Part of a small language model's weights.
Size: 15 layers, width 128, 4 heads of 32 (1 for keys and values), vocabulary 4096, 3.11M parameters.
Each number is 500 + 25 x the weight over its row's rms, rounded and kept within 0 to 999. Layers, rows and columns count from 0. Numbers have three digits each. The size before them is the row's rms in percent of the matrix's.

# layer 4 MLP up, 512x128, rms 0.128, rows 156-262, columns 64-127
106:469474485500486469508518513508535489444499494489502501492500465510487529435494475490499490483499513502490506540495532560552473456548509481504533514476527506498507486497527560524543524500498519
104:507477486512506474519532482549479515476535475516461514536540515527498510515511453500550547511501535477517439469487522499505529520493506442523522524494514510512494499486483499501436497516474515
092:527538488506477488519522485513502510470494504489556519513492482461531491489556487529538461502526484507492513508504468527452499489487524490482499519518505503507518480442515552481515486531495507
102:522477493510483509534539529482503503526507557520499474468493525539506570461499488478450452512532470501502456455480484477471443465497521498505521454474495490499528514508459502498496506514512453
104:499501505517515517493495523541496525496505501511528484499463468518504496465458532492506558475484529543472531490535442505487484452550536531477460503461512528472475503474523488483497537489534520
099:495527534487507538479505521526470490501529500535540480523488535480462500510483509528493493493484495534512481468492543492481526533482494510478493555493528493517467462532528527494533514530484533
107:464509441489519444519503541517518470510477516499532474511518554524508470518473497474512473486514498477498492474505470522492503489444480473486504494450471493501475437523468516516525540506542497
094:534458457495532488489439521497516512484497505520464518475476532512503479506489492506512512486507494519508522490515516481535513487544527493509494509503546526518516527493495546505551471551443499
095:509533485508487470518506515470454496525525502491515464500509515537496478584556502513504512504510555540496501465496521477536441547531451509501501470475490515487545472507519509504477523507474519
103:506482475467555535468518475498479512477537552500544496497532525469522558490524482432492524542500495522506487513480494443538530515485492507462485519518536504479459533501476506479525507495483505
107:499539488511532483519490507495518497486488524479547495524489499510513449550476525475556496504519519495528487502510516526526536568454498447511566531478539525526519456479530468513497468495541491
102:495476483514531537481547505480525487504513456504473473472509495499518497518540488501529504455513430506452499496530492545470488530480465509474500509532525487489500470536454479521512504488459519
099:473516519524465460508484549496491477540484509474451473513516512487553456463501481489530490450508524536484534485510540499493489487523483510503511481488528503489506527454524489494511516530492470
119:506489475489518478524497516464512465470526489491487539478510479548530506523468440529479515515492522532510480531476512516543569504443547487495511533520500491489486491535521487518532529529481556
114:465522470513499500500475547521485501511528467467498471485487521466529523499520504482502480562490505516545498514474498504480509475517492452519498517498489512497513477492466470506471519518513524
106:524477477483472472488503546500423500533484521518501492504512535525481508546502518531557527497541535509503510554489504539520521505513463480501502513516460512497473535493503526501519487480503477
093:515558511478526485528491502526499482521494490482489471449511523449533521517433496502439480512483448521513522518516474511530522440520521504512474528512483504518499481522490466483555493507496473
107:536488519503490485563484505489536520477517476532519512494473530512513495489541515532508528540500523475474492510469454506501502519494477516495520522519499472558492482477473460494472487458500469
103:505502470522464448513512495458493525518528515482545530517516484466469486510522502485532500497543541505470498449469483528478507516481502507502505505501511503454497479467489545485522521496551477
102:507440474548535472470501549520491494513479476520494498495486492494524484494525492524511477485499540522482509520500537467500513504532508541501547453511549474519476491464504505478514458534508498
103:507513530499515501485535520487503487487514562482530500482459452518520478506547497480551517515492488492484494498474520514487463525445451526493513495476494514464464504488521482495550490457542485
096:488517492496497530521454523501494482476556481477491491501522538480493503503464530526494512490490486510491506497490522508498526475494499471479508488524518522488439499486517482477490500550531487
102:481491510519495499518512512472522537509543471565513503508518540515494511472477485462499487542494526495476462498504459527529487464439478500489513486508495498545550528518501485529516508502522503
100:519528544533570509522474504480487441512512530469494478455490541509534483491486462528492498464503499513505530503514471448516498484483539506448526503516521509487495537455477501448518500498498540
109:509517515519509499499493489537536495522499568469487520487484515537524504551468502520512463505533531573510509467512480486478536522486482490479550485512507463499497534552527529530534475488511469
107:473520458502469489515489506540484504516525538520499504503553507525482488514499496532506449495507541524517455490500510514489513527490484531491452471485504489458470522497480498512507467508508524
101:528474453521521464517522517473490557485478513487523498476502501500492516497507496500468458564500526505525475522524523480500476519525528495494502485513507515503463482518497554493569520523562525
090:433479466523500576487476481487474484495490480498504497501512538496507491537508497488476537506539479493497521480540491484478439464558514504457474496514557455509514458486490513493478485515535505
104:496474540462516479466470488455496512513498504440457507493490506521515538493524522492518489512510469536467520469493521485502555476486501485498528505486562498468509541530454536472527507495500513
102:497494514531485492514495512517481490492521478522507498481537496489479477464477471494491522497494474471507527536497452472533491478492557486500510500500462533491527459521531513510480547557496440
106:553519466524459524493511481525509555528456484511502521526487521511465522519445486509498540503491480498497468477540518493493510511501441493494503514484472519495458481518471542488470471481513474
100:475463490474499534496506495522498489491503521461491492504505524464513489506460495495525447529521481498458526505495520488480526473498504494497520424505479482474502482458464536480468528520528511
110:489494506535508514512557490471525494493542491517523524491476489522480489426522477526464494468484467485504559531507518506507529516471501481481477492486503471504482508510533533495508479485467540
090:522503543507516471477516487516538520528541512497466493493499479495482482518527497483544497534490458488489482488487486525483547538501461485540479556486506537459507531522510494506504491538505505
101:486446518505522479466507552481509411506485507497510507475490502471528516538509496470524499464529462452542550485500511537495461497450496495509539531478529459497494491475496533463498508536527539
097:510467496499560493464500532519493523496470508438502489454485495546516466489530532523525481486523535507474513461513482537551488463537493498443491458520498489498499510508504506483517505509503531
097:511455496529481467518530492487496507506490489494480535540528505484481519458489484494546524520568501473477489506489501466558510502502484461461492491495505478468480477507498544518522506474523495
099:489499507534531525526501554491567518504511523529487490516497488487505478495475510525527500506461529533482485506469496496514486478531519533453501512546508506504516511471531469490483522489463561
125:529495519496500454502521466502480512510513487449495507475524479527510538473547540557509497522501454522507499495507502499505527542496518487489480474495467534464524486483497528530462494491475515
098:530497487504529492498485523507527435457529477476528506508467507494525498460533477512540512481529511497532507497485495468474508484486496526539483507508539519495509475475473500485503484516516535
097:467478468481523556501470490488505506464515527533488520461528501525506453530511474535536482499469522530441503491476498519539495506477504505495478501516528491459486482505494509470534529518517489
102:497496468556481485488515502557516486468504503487481506534506493554491493479551492505511499520495515533518515492506436512485517499514478494467508502485463531525509440539516483539510501500543519
096:531495559528494545465464522494486484515519505528451512514499483482526512470506472504500534513493476516513529546505480503486518509489479508505495518533471498478537496477460538483527502481496502
098:550480464514486477493505526466482499475461524508502512489528510467565527482505512529461526490481450531521522506548469515500511506492525483475552509522515519475488457481502475485518496464492501
103:501518515523490525490534489498441495495514506514496489505479511504521494561513456519540493513487510512505522502498500498506454569489470533474546484498501489476488454470497499507519511525518520
087:516483469494482476511484468494453505471489510543479506522492533504526507495533482468501475516499515508533515461507518470552543518531514510459547477495546491496525511516518489513502493547478531
098:512491514505443497524567540512473493483455528468507482541467526487517533485500493486457532474490500476522484512492520538485492481504513473495530491523463508512500472475504547475499477522514454
097:516497552534465441498554471511472469510492508483505545518507538505507451507517515491475502488513490487485503490530498534478486553519495527488527524464504437511528521464485482451479538468487526
089:537483560513452487532516491495470498514514537516496507549539470498498502506503514482499472511520518522520536500476504521499502486488492513458458482525463485513532480519458506473484455532507516
108:488493504567470515517505491496482486497528486480482533487511499469496556531535524500499513489516466483500495514522499523508557576505494484494509489484491488517472462502492514489483493530516514
109:537531504511485513490463544503462469530545503474453513501465519508471471489476454488459483541540508529491567471498479516531520487552520479502473551505499537462485549516488512529481510523478491
097:480533518578527485502512506509478523486482562507477511516498513465530508485485505474530538479491477445546512476541488492535507498531510510518487508457490501484490487492520508485469492459484485
093:525498546525474506465520500491527470489476515484534507480503508494488518492523463500561550484469517466487497504475488479492493470468525503486429500513515504467517465482509518521501451484562501
102:484486485523501484498468471559462500457465503504491485513522489527540508505483520515493530503485491512488503498518489507497461494515486521468475475486497540511473401509503501497508538537506535
089:480515480513497465433497528494520540528510474465478496482493559479495524490526547481511496512502488482483513534534495528487511514507478521494466508496522502485474507504523506590536478542507500
106:502528530496489481532472509495512491519522481488515502514489521531562534457479474523498490477481448511457555495513448502475554456512472474502547489491488496456492516480495518476489529514468492
099:502460515522551490532501491497509496482476496496481514457469527509476486469494511543499488484542495503458486505478498442470482456485526471465530501508516456443560518493514462457463525521522511
111:504479522554504514474518487514479512514486514503495543508492498543496487488488475546511490531555519506507478468500493501541515497528517539499476500482428525472473490526536502499541518466477468
093:489491521506526485496460480457451498511465538533468445475512488522484491509490473535520525492477493502500481455526529510473496482486514544446461459505491524448516512507516511458516460502485481
104:537500523512475469495468500526541456529507535462542495507504542523495475523460503519523498508533519484472505544503499538495514511549492501492551520517471509480477506478443471532514528464520455
092:508511452535460525494464505514487500471525522490473543485492527497492495566513524539524460523493478500495484495524486484536476447523459495520477520479555533485539488530462485477488518486532493
100:482496482486498506530507479501527461464533497492476495461495475530503505508520477519477497492510465491486558506519524507508499476511511455549539494494518492466496535511517524483468477461528464
090:459480448496462495528491508460502513509507457508474506513521508502457494557529532494505503477495535501468501526477528475525498533509498478522506532543525566519488490502535514528489475526516440
095:468470498524490533522491486483492498483515490469491533474508503502482499527518483516505496508525515464535546496540519541470534508560562509508521479492531510507478489466505526540495474501470500
099:487526490533497501511539469515498531475494536507478502519497459539583524504502509568487527516527479488503448495466484474510496521484461524484479510460503495515502466530484526515493500515529482
094:525502509534514503485471462482506512513494450489480496492512495553471496539510462516508484543491528538509492519492500429539485554567485518520479513503450514476509513487505519525463509498471482
106:522451560501517500521492488492445518496511524507487538473470515526492506478493514487529497546537496515467510474526527516499512501536533496474525497485551468485524543487508470502509487521515466
094:467523483489510495514502519451459534513514485498495522507534502456548499496564488521503495507471476515505508504534510491518508503548523566482497501499527504499523458488494541481495525513479503
097:481471499466485513448473524480491490477548530497518469490433537491531478481501464478517445516537516499448503534520485483483516498478465532521538532483521469513488519473541548462502519506542505
106:491502530479505470543508535489462525442500478494510505487511537516476434517492478514503481510517562508485495541483539446509480476479438527526464471510523506475514521492519499494497522488518479
087:509508490443503496507538508515508530519505457464508495477489466477487507537504527445510571511489486480512541458536520474479495504504534508508452518505519455497534511484442493464459501502515466
093:481539479490521487446479528506463544484456502489521476510469488503468503459524484498498497467491493506480482472487505530478461504508520493491453498502494503506524486431508484527472495519524476
087:501559490488487517469501505459514507531549527474464486498494443474512492476478492465512495480533514525547517503539525513515537568513511485465485529508484522476480496512529516468481509478527475
100:529463524507508496535505499495528485499534482518527532511462494486480519536496478522455480512498454491464489481505545490494466518478513493515489487516529482452482546509519539471524474519482431
094:540530508525476493473448462499464524523522502530495511496446507509488472484488491479540523488486507504476578522454521512496453473536516520498493532501500528469486479527443505469508491509505511
091:513503487463485492462483539469503493560517496482491481516450521504521502485541470534500493510499479476494551497444503503500513502510452502526477513527519511493477525537469505511477505481505506
101:500504500512500510462478472562468507464488550558546512491515476538524516504514488469451505465525488529474509495497459482453526467485524501499475505480487543487486496498502565512480543530490461
097:574509517523475525502508479501498483502486524522458489504475520485527487481471479513512467499493470477512476470509483476448496519528520522467491518490478528498490491462482515493525535556503473
100:486515488535513499496507480471475486481520483514494469511568488478495476534492551447520519492479519488452464538553516517530507487476475489518508495540489516492465521519516475483517494480514503
109:484521494511519513529520543527476483497528534537520514489508529507514487499545522497494519504546578544509460520490470496498488485458481489503536493547498482515489462471466490539505526535517482
092:515515511537463484503463534494496519466488522476491492470428528486492514490493514493505518498478541457495512499529479500526516511492523489518449492503440533500545485473491545507507474494548509
089:541464504574479525486519433500512504527490472520459515522468530504468484548482487510474523485436448490428479501502491491475501500472487486491464458509483481489510496475465479480510515492503502
104:515498593501481466498520460527509516512455483542496516513545513510525487491491491481507503521455507524508492472532454473494520528493468469476493501525483503466494529497526498507483495507497496
122:530518490538540473535508523502471511507479523495498496517494470504477489463503489497519515438448472519481505525496508511512536507483512432525487497508520523503523471476475518480534501468499497
097:505493512507512488495513503457485487511496515503472462474443489510536516513538486537485495533488505493501513472478456470493463445535491524462498520480478484473518500537521476492483498469592529
104:455506464467525478480506520508521488515506460503511525460485506484510512475520510524547538469481434513479511498484452510553516538500510517503500477509511482466466507487524541527469507492513491
108:489541514474509492532506496565535469521532493504488504476513471514500468491522474524467504502516527494476486536468520496514495500488477508464491493510493497542516513459535508491476502528434484
099:521458481488480527483500511507488534505538529544519515483482546538494499484494511498497499466488518530458454487489516531519480500528478482437510504533504458544558502547490515504480488510503541
101:521468460510510501499480483461507514505503515514503505500531467548473483539501500520475509480484461527479552437507518515485464516473547497528509481495475522510493491479489540480457567487508511
104:496547505458473507499519520497495457535507537470521526474506494489518487515541508517472508492555481501507455455468525527541532484513516532491506507504534480526498481474518500575499535542521506
097:491495535517425486505461529514480489500551455476517474499484480540515478480524525492493521493512520463506508510519505507502504496508486472518522533529510493524513565516453543502497515471503475
096:464507474537529445526487491477455481479442521516516523496521500506505509494491552511485507535519464516491504505454516500447507524481534475519524510480508499473481465487520484526514502512505451
092:511499514517500504480497452521514522517500510494510473512473452538486588507488463443492483479478474514459483502520507482473497537471483494524503524512529473492499480480521485523541452518492467
089:476529480526495505500473458492443484500490508463481506484533532503479515471512499464481517438512492448455532474531504491507450482519494500467501485501526506487485522503518522486493490533536483
100:499510481521526530524499527462488499448534501493524522526512535495524526451503472457461501498473482509512513497505488504523522488501489531506539534509533476488510502463517507486520509545520504
099:543507507470502467492518487533445515493494495518496502474507457457529504520519522539508495466529482487548523536514525505494513466500477508507509538531525492505505540492533529512497475488480509
101:494507498531484470484526532472497513516498537480518475514487505503511522448497480491456529553507467517470481461524459539457503548490512452473497507516547471465471498530483471470564463527470479
102:472527510512551502534528520527492464512521515487519509484523510505485499476511481520505519498543476491502533511485501511476516491457459495536507533538514486463500525542483535494530484514557487
101:509508468510490487475516471478523537509449482516513506492532495478489457536478481546540475509513510491456529518497525496531537487522489484479504526525524516476437479444491508501484499475526515
111:484499488488462505543478479518505435505526471499541477505482542536516506480494481518505517501497505466513488546446462527511485544439457499501520537498512478472482506499490552523497519528536493
100:429468503519507518503479496505446498513511561494475495517511479523525498517498545498479474499547485468517513459485554493498514510514510523485472492486487551468526507516491493492520452551535465
090:500521503535525534495515491537447515511483506460526493481527510505542500534493547510463507500502502442507534509511472468535545542497537485504486519512524500476521533524460535484516535495458463
103:494508514510440511496487479500494517523490499521480525507507521450496480445474479497475494476439490497458550490552464494497447541526502495497508508475543520512526508453482451502461513496501473
098:465526492462523450525546506496468499506556500480508535496499499525551509505504510463537486495505494531493530489513481528530511525493453512491490512506530536466491465473512482518515479510504449
098:472497535524536504500527519518508474490535489517506473507535523530483527504472524472507514502493481485521436451491510490514543526483481521525515544520498514505495487480499503451502488492461491
095:539524520480491494455509483549470495502507468471532511523491505491521495525511489519468565497536502487491484535499512505517522501510522511491487543484495448491502529527483476474519486521542529
098:499499504494548495536509550512453515509484471494482443503462463438494463485508506495495457485528521505488474510444467545507514491492516487496522496500496455542472470500531470498479543493503477
# layer 4 MLP down (transposed), 512x128, rms 0.174, rows 156-262, columns 64-127
105:444478500528485510474508475557506469515543528504518510471481477489498531498499443490511542535503512531510492539482454497514515514501544452498496511511560504491521439500505501508506488491496456
110:504465527495482485523534495505533493476483518488478488523510527488522485508518485474521541527519492567450493551495462545493490482495463481498485475515486483488509509529472465533470490470494496
091:492520491472492468476485521497456494517476518519477489502464531492506499523533529524519539464508496502517512536496517482544491472549449488515491533484510487477487477557467490511518517484523518
101:516521493506512501497459459505479483534461466478469537515507514469514482434521504493519476536490534483520538501538512516484518529478481493499476513487557536513490460494524488513453464484480512
102:517514546490455465454527506510503512528512534476507521471483511496497508485473550488498500520519480488512451494490503511500508557492500515474525526507494495489535441497525509522529477552488493
107:510489490534543503492524484539472531477513507466504516475485517516539458552503513460460505490518541499492499519540447499523477465499512478468531488499435566514489527433552468499475547545506479
116:476475535446475512503529508499522517545497484530452464511509521462458524486498493471508435485490497516492510495464513502468513480464501515515480462420475498517480502511515488507488526525531502
090:511492509495484533539567513489521496486516525497490463535539489485483476477541486498500513512492449532478443503507476518484463496497444535529530496496518453534491444478498421470469494489532512
096:471481523493519471508529497490489547484529510472472527491478483463506496470507490545552517468488526533521458511484548534479506486475513492514515481487504486493465506434468539460513443495489481
102:518516497544483480486494527505523443478504466499433524521489484474510461494471516553510482461474554502478512513512479529497477496484487522548515428484477537466513496475542543500498524510531515
104:495544517465470508475492509468515454513492491480501512473448512500477497471512503507474519511484491491471491536483540482510544472497545475488484492483499554493534488437452497481466522508506514
102:478495504505504476502485490454490490529497465532524485530542517508499501459517494562469486482536546468544493514498503490491508512462497462518474503458449517492504521527469487482523510539476539
099:519513514436502489471493493576525501512520461501452520485499475488490493497482487501462511478514460518495503520485514533501493517484481493500497468532509520496551533534485529488516475503465520
102:461480515513530527506494503518483467521447443510534515483525490517527514532495495538468509528499539527490503524472499506488501475477476468541475473504443520510496474480478530536519505510529533
104:511451484496491527557483497492508526525479520530524504506513484504526493487475528520482480500498550533531529489496477500536493512459524488510493468451525509466532512504526526466541490528486482
112:504479457512441546536475508455483486460489496504498514507501500550542493485492525454489534492480518481505494513447467511513483530464501485567528510449510504490489490517490499525522511505521445
091:493497492519485497510520474470536529503554548475478512505480469508502464521484528476499525481550508458525479527525526482538478567491498510500554463508479526458531520500479512508471529479502492
112:535460540505530488498485476509497482483508502529572482493505509474526508530550479500536495508514476481509488497496559466536547489469463504499493491481484508526523477541437508497472481444518472
104:479498534524502485541476513505541475512510512535492468557540518492499491491520509487512472478534495477475472490523502548521525506498535534504523516479483474576541522498509496509539479545558543
091:494527489494497516505494509511507473499521550500532481522516503471499489515470509441529489467479526476538473491509503496475500491520509510504473489490531519492540518495534525506529506435488486
104:462495507547492489524494486540495520477484456459508486505485528484462467487498507514521531456522502460505480461479508517524475519492474493480524507495505527499482556472505521490522513477507525
097:538485521521509483503468505531492508488528470528494507522514528551498496516500527508508523526513494496518510498550483508514446518449475499484482488538476493475524509516513485507503438490489504
109:502529441497506477523548497456486525547532498518487484489519452487479541487513490468479498492508482453529462489499521536412516533495459513491543435499485482520481505497494479462521486479480511
096:478488467486485521452509461511499494459514499501494484518488471489484485542504540486547484471494534494480520478505496506515482528505441488528448522497532473548521519520528462473453526515488471
112:508485523482525504531451488514512472463502468519517504500463508539516485540488483501500501505500514488473465491541513433487497539499474506467466481482479511475533449518517476465476520470500471
097:466502519469490520488473492499515491486545484530512505493499507524521534493479476525496514540505507512511480515466491495531464468513520498476511488498509541490519475502489478458500507500488478
098:526443469502501499525499505494548480536500535492510468487481529527510532513515542518542470478465508456482460528488484500503507536490447535500533521498507530502499501501531470521526486518506456
089:521519514546515463525523508517545504470466531502478509473492497493508510483497498498469476482519493451501458510497536518480522510470476470544504506459482534465505483514558487526528512520498479
100:477510482555519431530457568526501520501482463510533538479519473506479463476488505507490495483479514512528465492495473501504536486488488515523457501524463503527485490510535481513475510497504508
100:521478494473513527482502532491518469543520482506495468483483477495557547523545502547461444499526509560486524528498518529516520514516491509481507449546525508507481495490494507542514494504478475
114:494514430502540496515505560516527502502465475489480540475516469478511526500488504482504485505501483476472472527514475519527547487496498501527524521567528503511535519523539486531485513518442488
095:519528490492500494479531520484501469460502573480480546519479471463523503509459495531472510522482508495537469513540500506492495470516529513448475508529515526498485499499484471524470497473460431
110:483507487464511485491461500499533502501491479465521472484469501553518470508471530543576494499530500482544502518519502496462495515526500493493526524491500506497557513491477506517498484454501491
092:490497530483514502530511493487537549508495466497500453496549510436492531511530513464481453510477513511543462475531472521518485480504502503539491524513498506485533517515475454493508487514491482
099:484516515483500484517469457495493543444525511496472464485483446518505465459455545492475528507462532477505495505508448516510519494496450509509517498497477511518513536467517514510506492488474486
097:490484495500547532514529467458501522506510508498465458486484507467492494517531514527565550477482480457477527504490496475458472534534504483531489544490475524509549523510514455505468502554493536
102:549502538492487500484453467440471512513535477490522510512527521480486512508486517489486503499541496542497527483497500499519481525528533498459439502502437469472482523505510471492527515455520506
113:488489527486460487490518518469542561530508520484495479498490479469469480537466474533503490522470474503535483505448499497487557476495503507449518509514491519494526464464493472484480538543555562
121:496525526483507464463514522515516485552521459462491512500514527492513509495490467572537554485478480503503455503530484526507508463505485488494512461494496510521478525487515533493517488504471468
098:490492494481452501500500502510482517481459490507481479501516473519515491526498467494448447508478517481537524499495514493522499514497523455485521520483517467483516498536527532530510500542481490
099:499509572462486507515519504520535523510467489530473512511481493469518500535460491512497481536495485496517501447508503470491498474533533478516523548486487464515527479466507486550500455488466484
106:512497514520499492480491504510543482498478461512462502535512532554500485482530550551483481522492515464496480491486513496492511501498510494499480537504497528525529477480524479505505528484500492
098:453523489480517488543493479496491498465458487462524491534540496529482441483558515506519510501493516475505470507479510474541489461505496478489512473469545513517484502491531504489498487527487485
096:504504516486485481509483510544510480457543547448481481441530502519476493467491482468528513545528553477510469488470484501498457453458470511532488478500467521495480518523505540505479485527493486
100:519538533467486483536492454505494473472510508505501551447464509483498536461494495497495502533512486536478521496507521493521509477510470514481526516486459533489514505486455460487494514503458489
086:495556528556513529489525500505538497537494472492488491521489534485450514473520492507501525453488487504464508536471488517463487513507463511528505530519512525507493466467500495515482579496476540
099:496473489516509466485503519485532524499563522516494500552489516460470514513504505457475524501506493489530497522505469471485493492484498546482483517484501495480458519521485462531531451446499488
104:509526473543488486537541523545508468541473528494500490509482474480456489513482544469501517498506521499471529470481520472493508537503503513475550487533459452508528484487492506452489480534503500
091:479489502487528518479473490562501484492484467502520483506506474498475495466521526492505503482497455551501438455488500477471496473483494496535517488502514473477498467514500526508501498513490519
106:529488539514462522461505439490498551504562514508489484507453506490485508491488480553486564486508478516524512491516499478497515505488522507521548477513506515505514549510518513468484503480475513
105:453438466552476484500538497502479501472515496517540498490478471531510519482505488510480507504504510495477539495500515483497544505456515452475505511507451505510485436485484502514550456508529476
100:506522481475487514494443516474528500551544449475540534486508483517495504518491543525479464491533468566488514473489509482488505516522493469492450512543549509531530520528514517515525533539543501
091:498522502476549496510519493484468479510479499525477523500514494512495507508485490484473461525459519550515527483459495527510527506508524479568550480541514512542481525505490499495486482526464509
104:505503486488539544530535526422534498500484500517499481512489513513492483521472459505478453505512518470521448497483496491483511487483456511506505481522494500536493479522477527501461462447500425
094:484474512507513451521459453484513492518491475551487544486484481498492487491475457539485502434454496509509486489507489513474492492505495488540506453506504527485493484510431514525465508512499479
095:523504514482482477518523540513465527530487515539474523519510470489468516464506543447489473502536520485533488540509511494540524510515546533491513513540520523480510497480504476502491467491536511
092:473509496475488504496495531530508533493501495522507483513519503508503495539506499494499485535518516477536518455523460532518471555496509521513474502522524536526480481471532499501500455501470491
106:512491501517501478480463473489505533497506494482575500532496478477526447549545475514500471515531528484500474491493488547476518518495470505542507513507464478520497463498485536458534544466528466
093:482513501491481533524507500498534495497558506483539518516473482495464543486525509479479492509507522476496504548475474505501503535487519449569525515490494481530501467452529543512453490462466525
113:491503528531476519470464510483492455511556508515501448503510522553492483506514519465498538496522464485485541470483520465500495519493484499526542487497516494516487538486532518552519545496476492
092:500501521470535514508547504461503524501489483474503535506483553508515494503528478459540506500527513538563513521496502458498535495475573502470552474511515510528477494494535488509558528501530511
093:494548460518500507507439465486519545475479504509499478518496488498481525490491500508501448552501513487495511483511550487504520499491528468495491494504534492514530436516515550540535501500566523
088:507503517496492542502496459532493482486482480506462484499507486516515512468467513542492529465494510468518564492504531494512511477502535543481504437499512451488534463536534484446479488501488528
096:511508532507523519506519479463480446490484523520536491549508437501462488495504508497531469487488446485539473547469481447459511513488524529494495543516497485544536495516501467484543538506536506
090:462506503506538506488480526450513490475467527487517506492454507496477485452508548476528486484493510450538495496506496509552572463498505468502533505494504515504482528458542508534497480523487540
096:513535509510483504506476530513486509504486508524474495486466481511494538475544506506480566499523461507506517563474459533522465491531534463526539516502523492492511520499520530478465482507523518
107:476504483480512540495510448482476496512498510531486478507498492509491487503481531453478503536504487516517521515522470430555547498495520480494485468474500531478481504493534517484498483513475532
093:520487500494520495475537503516495506483525540505518519528505561496458488516475529489437468517525520509495473506506508523501496549473508483536558520472490501507499500445494515506515458557465519
102:483484537527497513474486519499492500525458442529494498506490554473496513507524498489487499516468529524506473534469507489532468540479510531471470494543509466485500489451510495494458479479476496
105:462463507472496494536540522468479502478528466487498510540478507504490489469494471553537525479491487512499508513450483517519489511501550538481511483512483521464463517470498504525486490483501468
092:465553494483466539507505486544465501526525526516523484538517504491486491503503475503480524473532519469508517468515500460529501520469469501518535486460508515481503505497530496543514536473500475
087:483474459502497531509481488491543522528538467481459500507506492558512470514518492522440517491503509504508482487507514498497480492529511461507511508510519511436520529529508506493499446496461485
086:474528541493527497495501452497407519533469467490476520508498481492492476485491476500490489509488512516506519490500523500493464495546494472521487462488481527492548489491568571515489501522520507
095:457493463519524485456548485511493519479481477494503495545520477529503494495496532495515528490501555487536484532480503528485512519497491486463445528483531470510487475506484462517475484471487509
095:456498488504478499512490459528502487513506495457549532494468495535483488518467495512525504500487546456480489484503496479536490546519479459479497521468475473534463478453527520517460511508513502
088:496498532536520507491486484496466493472473475522490488557543500516502481531449486518479508517485492558507455493511482486515498493454528490481495494479515514523459496481514481494522479536478517
104:494467484445484514558571488503518524488528476508481509517519517485494547511467463548544513481494513480509524472479509514492455499472486471500468502476505492514500494479505457520502511522485522
101:445488481471512514525475454483487485505456468506472487463551503504471500454517505467455526460505505529496518498478497505530482488495494505575492481493543500484511493543503505475508478493464514
092:518454533541480509487509465481483510536539504506493515489473497494487477504461523512479516542482479490540506480420525488465479499521498499505465492496529515496479501517536514512497466495496514
105:519513495498524459526510520448515484481509502521493473501490485487519515493516477508505492504506484475494477461492520520486486497462490505512515510480537531443524488494534515540524468501508498
091:484539508492529514539502462500539507527535498493484515497488450501494472502481481540488460460481508485524494460464515514506453522520520504515498545536492522522478540504488457502514477499493499
093:454474455506529507527494540467497472493528498492479459520516492488524494512537458483507476491456515514539499486501450516504521447503545507505489499545514483550475453479498513479521494459494538
101:500531523501530527511515499469504512498491505470514457449496488483504550481459501442520502489463531495517494457489508512512483537516562487530524438492550536474517498495510508494518488502535466
116:510496551470526487558504498485504500473516486493482505525463475516499505547511555458529528450494515468463495514495499510502505561440502497556513471514479567495506487460487469503496506494514491
097:486511534531528494478473501517534503506498498503481507536516479539512489521505483466469472504524462515476523473524458437469497480411507496448484518475502514513464508475555533497526463475496523
102:500472495523504477505482489467508518437473489526507527498491481525507491541488519454529473505528465514478519489504505504467505444536498508512551542475492468522527496523517495511461464478472522
105:501519483469543549488487505511514483485501497529472493523512521493514467455521490534479479478508499468488491509468491469517498468522462446464434514474453527490480479465497506499483503524441489
099:518474497514562497478507525503504509511502489503503493530534501501504489474477476491511497508513455476519496488514468452511485512444508476479431550525487528490517495468512491528474500478494552
101:482494520531497521502508471483526482519497460466529489457445506535497497487475478510514469543519463512486494542506480505533503518553489519508515493510467449486478523494520536492485455500501505
103:508501460466494461513499517499446512438475512528501509518531469505490491487509519496466490482522477458482528487519473455528543469527497487531511548501497516470500552453499491492498490507518495
095:525473532512501541448445523451470534484513516509461528530524471495523555527527515515526508502510461491482526490505502506462503490504515498451522470551487505444473506521461495496486498491505507
103:480534455505477480517570487498534524499543511565499482488506525503503515499509503507528505486479532516525519551468461475538528497485491477451538486490515510489499503583519512495472534507503470
096:514510465482521455507484536489467500521485482476494517502487507488498484458456540534493493489493506485528509475521508498521447440542516511480471472482496518467474550494469538477461508473492514
091:476494517471478511519521526497489498511525490466502510481467489555512499483493492496431509530550493445525480507489529516496500478474520508524483487505521492502559509455498505517498467507502509
092:481482568479503530482505504525518490560488496530516512452455474520501461486526466535483455486508503473490540477457515485495491498529545495522487538540503500527499499510513481475552542516537476
096:509485536489501507485528556472512540497491538468512485507534481561489457511502507511511547505454525481517469484480505486521474510510488490510519472480484473506507491478487472499494559486513507
100:529521484491544506498523486480488476441523487527512515459509487517451526535482560452490473477485514505538552518491509498509472494525447527535504481503461550510563493488459498478486523471501491
098:530472531524524523554512490478502505522506472486483521497466467481541482455463516467520485541490511515485498486495486490532486470505552521467503454446539520525482526487491511506507501511525518
098:508481502536518442530508489476491485488534494495453516519495494484520502507479520503506565440477486510444504545447517520476502520469505482510519460496456519506526471472454496496513474492476496
110:491512530502510504480497504464543527509525488524458505487495490512525491511482502497484482474513530459579448446590495487478485476504498494519483532538500529502482516478533508480508505456484492
102:525506463485487512481543513504506479503477450497513500496504515473518505522483495501476494509427497496492480519488483528488468504488492458554451504509475482564515476501442518506479497447496561
095:467473494459499492490506525507483504518511516478473494476500472523487547509464472533509476466528516493552552508537498458483506488481482474533471517450510481500498498478490495477517491475530520
102:534473510518497519482472528489478481467492468501494476504449473520467515533505496466504470505542505484537470496478493490525522481451495500499499450467515521493494494515493526507534521527498504
101:529488521496506532444536521518499471545514461491502505506483495491449522475515532523484466470504494511495506497483461462518535468498485481484494510479482502475455490435521518437491529483494498
096:492494503487511546476500460513501497485498494507497495495535490487501458477492555488479474491478461499499512459513505484449466482521526473514544473516561488517509474486471544517520464545476519
090:536514491514465531483492508484502479524464500537475452477492516476526520503462527524504547492547504510465500491522554538479474492505469511500487522490546495498448523517482517487513508566486510
099:454490500500506506478518514512471472481505516468486472500478495525507482490471475517563472499565467460495464493478502493535533499483479493510471438490527493504467497467491475489484506508514511